Weights of a small transformer language model: a variant of Muon for these matrices.
Each number is 50 + 15 x the weight over the matrix's rms, rounded and kept within 0 to 99. Layers, rows and columns count from 0.

# v: layer 6 attention value, 256x256, rms 0.0839, rows 124-127, columns 160-191
# o: layer 6 attention output (transposed), 256x256, rms 0.141, rows 124-127, columns 160-191
# q: layer 6 attention query, 256x256, rms 0.0652, rows 128-170, columns 160-191
# k: layer 6 attention key, 256x256, rms 0.0671, rows 128-169, columns 160-191
v124:35 57 48 38 61 63 60 53 71 32 37 41 57 45 76 46 73 55 64 59 45 63 39 40 50 34 43 63 54 45 56 71
o124:53 72 68 68 39 60 51 50 53 63 65 45 51 48 69 74 39 44 84 39 35 43 35 46 57 44 56 25 54 52 44 52
v125:66 52 52 45 45 53 07 60 42 49 53 56 35 27 24 31 34 56 76 51 40 42 59 74 67 48 46 51 62 55 29 43
o125:33 45 50 67 67 50 66 35 38 43 77 38 31 23 57 51 24 52 61 50 42 43 71 55 54 41 73 42 59 59 54 35
v126:44 47 34 33 33 77 81 31 52 60 67 50 45 33 40 69 68 48 44 81 30 57 53 29 40 38 52 45 47 14 54 31
o126:57 62 65 53 44 64 66 83 45 42 82 53 36 50 43 55 69 57 54 46 54 61 64 35 40 45 70 67 46 45 57 34
v127:49 44 40 31 50 59 55 36 62 64 39 76 74 55 65 54 22 50 44 41 60 42 71 44 47 65 30 40 22 46 31 56
o127:54 37 60 48 40 44 51 69 65 70 34 52 63 42 66 40 38 28 83 53 60 58 73 46 66 21 63 53 59 43 48 57
q128:60 47 44 60 40 53 53 40 34 55 53 36 41 40 51 47 58 53 51 58 34 45 52 50 39 55 48 55 55 57 43 48
k128:50 70 52 38 57 49 48 55 58 60 43 63 51 49 56 33 36 39 55 47 43 57 52 59 58 45 34 37 49 55 80 35
q129:51 41 39 62 54 26 64 53 47 52 35 57 64 44 36 68 64 47 58 45 64 58 41 31 66 36 46 32 54 39 39 60
k129:55 57 60 53 55 45 46 48 49 48 45 45 53 50 53 48 62 60 53 47 53 32 44 49 59 47 68 63 60 45 55 33
q130:60 60 62 42 41 44 53 53 35 55 63 49 58 42 57 41 47 42 37 36 53 62 35 51 52 70 37 41 60 53 33 46
k130:55 46 52 49 53 47 36 60 49 55 69 54 59 64 61 60 51 52 58 59 33 49 55 60 54 53 54 54 55 75 68 54
q131:36 72 60 59 58 68 56 51 50 39 45 52 56 37 57 53 38 61 55 66 44 56 53 56 43 45 49 45 46 50 46 61
k131:54 46 53 52 64 63 49 50 56 50 54 68 51 40 64 45 52 51 45 48 63 49 49 52 61 32 41 45 42 48 45 37
q132:55 38 29 68 79 51 50 64 56 58 36 43 68 56 39 59 55 43 40 65 73 45 51 35 49 49 51 51 32 35 56 33
k132:52 57 48 38 55 49 42 53 58 49 51 39 66 40 41 47 49 60 52 56 63 50 55 39 38 46 55 64 63 46 42 51
q133:56 50 77 33 41 48 60 55 68 36 50 45 46 44 57 69 42 67 41 48 55 54 52 50 52 36 50 52 50 50 40 37
k133:66 51 47 68 36 54 56 52 51 52 58 51 51 53 41 51 42 43 61 47 60 48 48 64 48 54 52 41 45 40 46 48
q134:40 56 33 63 57 32 60 54 42 24 45 51 67 50 34 53 41 57 51 55 50 30 50 54 40 55 41 44 45 56 51 62
k134:60 39 62 50 58 62 53 61 69 54 47 52 52 50 52 51 46 64 48 36 65 52 51 44 43 58 58 51 63 55 35 62
q135:46 41 45 57 49 43 47 52 61 43 47 61 42 65 58 58 64 58 45 53 61 45 45 56 54 65 46 39 66 52 60 56
k135:60 37 45 60 61 54 42 57 52 53 47 55 47 41 40 41 48 57 56 53 44 49 38 47 47 48 35 54 58 54 43 58
q136:58 48 65 52 63 60 32 69 53 61 51 52 55 64 44 46 43 42 57 42 74 50 46 55 54 58 53 57 38 39 58 48
k136:41 57 38 38 51 44 44 43 45 34 47 57 33 60 52 56 66 42 62 54 38 54 59 51 53 54 52 47 40 48 64 55
q137:55 43 36 47 69 58 54 33 56 45 44 40 62 48 36 46 37 46 52 58 49 48 60 34 35 65 40 36 61 56 43 56
k137:80 66 57 43 34 44 45 49 51 50 49 48 53 66 55 59 45 48 69 45 67 39 59 56 52 40 72 61 60 56 42 44
q138:51 46 35 42 48 41 60 51 50 55 58 59 54 45 47 44 63 48 55 55 36 61 49 51 53 53 51 39 55 59 59 67
k138:46 57 53 45 53 44 58 53 47 51 48 59 40 46 28 41 45 63 40 51 43 45 50 51 54 39 52 51 42 38 61 27
q139:51 33 37 48 52 52 76 65 48 62 40 64 42 65 42 50 43 43 61 52 53 45 44 42 56 47 49 50 52 47 51 61
k139:38 56 31 44 29 55 37 47 42 55 44 47 64 48 38 53 59 44 60 49 53 61 51 48 52 57 58 59 46 53 44 39
q140:50 63 36 48 46 52 56 68 35 46 48 55 50 41 65 49 35 55 59 65 69 61 34 68 62 50 44 34 51 47 65 48
k140:37 46 61 40 52 58 57 38 54 40 37 46 49 48 61 35 60 49 50 58 47 45 62 55 41 42 61 66 37 66 52 48
q141:45 43 54 46 59 66 38 47 67 50 47 33 36 62 54 47 45 41 34 52 55 45 64 49 45 41 36 58 40 52 66 59
k141:71 49 54 36 55 40 56 35 45 53 52 56 55 42 57 44 59 31 61 49 43 46 51 67 55 48 63 44 48 48 49 40
q142:54 64 54 50 47 59 59 41 31 51 61 39 44 41 61 38 40 39 62 51 41 60 57 53 52 49 49 73 39 59 45 37
k142:60 46 60 47 43 33 44 46 51 67 48 46 45 50 56 49 61 45 29 43 44 55 43 32 55 45 58 35 59 32 54 68
q143:45 53 53 68 49 39 70 53 49 47 39 38 53 61 42 49 44 47 43 54 75 38 56 62 56 69 67 46 57 59 49 70
k143:56 51 44 49 38 57 67 57 37 48 64 43 45 52 46 59 61 51 52 55 57 55 33 50 32 36 46 49 65 43 42 41
q144:51 30 46 37 52 68 42 57 56 57 58 50 43 59 65 46 48 29 38 64 58 55 42 42 51 40 42 55 38 59 45 48
k144:51 56 41 30 46 38 56 36 51 54 52 70 67 40 58 45 42 44 62 30 38 32 56 52 50 51 66 53 34 52 55 50
q145:58 45 57 73 42 47 41 35 38 71 56 52 63 49 43 65 51 57 58 35 53 54 52 49 44 48 42 42 57 53 50 56
k145:66 46 45 66 51 46 60 67 47 37 48 61 52 43 49 53 57 53 38 53 58 43 57 42 52 67 61 51 48 52 43 61
q146:55 52 57 41 63 45 44 46 56 37 33 49 52 52 51 45 57 58 53 54 58 53 78 62 52 28 83 58 46 46 45 47
k146:55 44 46 44 47 40 46 48 33 34 39 66 66 52 60 38 66 51 43 55 61 42 42 60 63 48 49 49 51 45 48 40
q147:68 53 53 55 59 54 43 37 39 46 71 54 57 38 26 63 49 37 41 45 59 43 49 55 55 39 41 46 51 46 46 47
k147:36 36 41 76 38 58 65 55 53 33 53 51 31 48 51 47 47 65 38 39 51 53 61 28 41 48 60 49 60 42 53 34
q148:44 53 39 47 47 57 63 51 44 50 38 66 68 65 46 46 64 71 42 54 61 56 40 66 58 50 31 32 49 54 48 64
k148:53 50 57 41 44 47 35 45 67 41 44 38 43 38 30 34 49 53 70 51 53 42 47 30 35 48 72 47 56 56 43 59
q149:63 53 76 46 42 55 43 58 47 58 50 56 49 42 68 45 48 41 42 54 46 46 43 54 49 46 37 52 52 55 36 40
k149:54 53 54 47 61 49 41 40 58 66 63 57 54 62 63 51 59 22 53 22 38 42 50 50 54 39 39 59 41 56 36 66
q150:33 41 41 59 68 62 37 49 39 42 58 46 50 45 55 63 46 35 51 41 50 41 72 52 48 39 61 62 41 49 49 42
k150:59 47 65 57 53 65 58 37 36 38 52 62 48 72 54 45 52 64 36 33 57 49 49 62 88 61 26 30 66 33 55 41
q151:79 65 61 50 59 41 52 40 57 57 56 46 63 38 46 64 49 54 51 50 56 36 39 62 51 37 30 41 47 58 61 67
k151:40 49 37 64 46 69 58 59 65 36 64 39 32 44 58 43 58 44 41 50 58 48 63 23 52 48 66 50 59 42 64 54
q152:37 51 44 37 22 71 34 39 49 56 47 52 55 62 59 46 49 51 43 51 46 61 35 43 45 46 63 47 36 61 44 44
k152:50 62 40 42 55 45 37 50 63 62 59 44 36 38 40 66 39 30 76 42 61 38 64 37 34 65 45 48 43 72 52 58
q153:37 36 43 69 43 52 33 41 55 57 50 49 57 55 64 48 56 37 57 49 54 59 65 51 25 31 68 56 28 53 41 53
k153:50 54 38 51 49 26 41 46 40 54 43 67 56 52 40 61 46 55 53 50 44 49 43 51 52 44 58 54 39 43 45 55
q154:56 40 43 40 69 72 51 51 49 53 47 50 54 44 44 62 45 47 35 51 48 35 59 46 36 60 38 63 45 68 60 50
k154:45 53 55 40 46 46 61 47 50 48 73 59 61 43 49 36 55 37 65 43 29 52 36 24 61 43 63 30 43 49 65 38
q155:46 40 48 46 64 52 51 30 69 60 49 34 71 53 46 52 55 59 53 41 48 54 36 49 55 30 50 50 34 63 48 41
k155:62 68 47 50 59 52 54 68 74 58 65 48 38 50 47 53 57 44 78 44 49 46 60 33 36 51 43 33 53 46 49 63
q156:47 57 42 49 29 46 29 25 52 54 56 46 51 51 37 39 62 53 49 42 52 55 78 46 48 49 48 49 43 52 46 60
k156:42 35 64 54 55 68 41 37 63 46 41 47 68 21 33 59 34 65 58 53 54 58 31 30 61 41 54 54 44 58 51 35
q157:49 61 41 53 41 53 54 50 56 38 60 59 70 55 59 29 64 58 64 59 52 58 44 58 33 67 42 52 50 45 58 54
k157:72 48 57 35 59 29 43 41 48 63 65 42 53 57 41 45 46 19 46 56 65 48 33 58 61 71 59 51 32 61 58 48
q158:63 41 56 52 43 40 67 60 36 50 51 53 38 41 57 43 43 46 56 46 45 30 58 42 58 68 18 53 55 44 70 48
k158:56 41 73 67 30 37 57 54 57 57 53 69 76 39 53 38 47 51 37 60 35 36 47 57 42 62 67 39 56 50 52 39
q159:50 54 53 56 59 49 38 54 50 41 69 54 51 50 33 37 62 62 63 70 54 62 60 59 59 36 32 54 64 30 71 46
k159:46 45 39 77 66 64 53 63 43 53 44 46 42 69 70 37 67 54 55 36 67 54 48 68 31 62 66 44 93 34 43 58
q160:60 42 38 51 48 49 45 31 52 57 45 37 65 45 42 53 51 48 87 19 54 49 50 46 47 44 58 53 52 46 42 59
k160:60 54 48 68 59 54 48 58 53 58 42 58 42 58 30 81 50 45 46 58 39 62 42 37 32 46 50 32 43 44 40 29
q161:39 70 38 18 58 70 62 63 51 49 43 67 58 57 40 50 44 57 52 46 33 41 40 47 49 65 41 71 72 45 66 52
k161:48 43 44 61 64 56 27 54 61 65 51 40 50 50 55 67 50 42 60 26 65 51 64 37 49 71 65 37 51 62 31 67
q162:57 24 52 64 67 55 54 56 49 41 55 56 38 47 55 47 53 39 60 34 64 44 56 43 57 50 52 58 27 45 57 66
k162:46 70 41 55 74 24 67 43 69 49 47 50 52 26 42 59 78 42 29 48 39 62 51 42 52 43 62 67 54 51 49 71
q163:44 40 62 62 57 63 47 32 52 35 41 39 53 45 50 73 39 61 56 63 55 52 41 41 52 64 69 43 42 63 66 60
k163:36 50 54 68 52 44 46 21 46 49 56 69 55 38 59 51 45 44 47 50 54 46 64 44 42 50 66 60 75 44 31 24
q164:36 59 28 65 29 47 61 42 46 59 39 44 54 54 35 49 49 45 63 39 46 39 50 51 44 54 83 47 62 39 31 62
k164:52 39 41 58 54 76 43 33 52 69 53 39 41 39 46 54 43 57 67 56 47 60 43 53 34 36 57 42 67 53 51 48
q165:61 48 54 51 61 56 56 54 53 29 34 44 52 50 55 56 64 27 47 50 50 60 55 68 44 48 38 52 49 49 39 50
k165:40 40 33 54 55 44 39 53 61 43 57 65 43 52 74 56 35 39 40 43 47 58 47 52 53 45 48 43 42 45 49 41
q166:50 37 60 64 54 58 42 60 64 74 48 56 61 62 55 54 48 61 41 61 41 42 25 46 50 44 64 67 58 53 65 39
k166:44 66 44 64 45 35 49 38 42 29 56 49 59 66 68 34 51 38 24 54 26 57 61 61 31 53 26 37 61 41 29 73
q167:61 55 54 28 55 54 65 58 49 53 55 51 50 27 74 42 47 56 68 59 60 53 49 48 65 46 50 60 43 28 42 45
k167:46 49 32 57 40 76 53 45 66 51 23 50 37 50 51 64 72 47 43 39 51 61 57 38 43 45 55 62 72 58 66 47
q168:44 55 19 41 43 67 32 26 52 75 14 52 71 54 43 52 36 61 62 56 76 65 64 64 34 32 56 51 33 54 41 42
k168:39 75 57 52 48 59 60 26 55 44 43 38 54 40 45 30 57 52 44 45 45 46 50 37 43 40 70 58 49 46 45 57
q169:73 41 44 58 44 50 51 50 50 64 46 54 53 55 49 31 49 54 44 35 42 49 42 56 52 70 41 53 50 50 19 35
k169:55 45 53 44 61 58 43 42 57 50 63 61 41 68 52 48 30 42 58 85 71 67 67 68 55 53 34 49 34 65 53 41
q170:61 74 42 42 31 61 60 67 62 26 55 44 45 38 49 46 42 50 60 52 52 49 48 53 69 51 39 39 83 46 37 48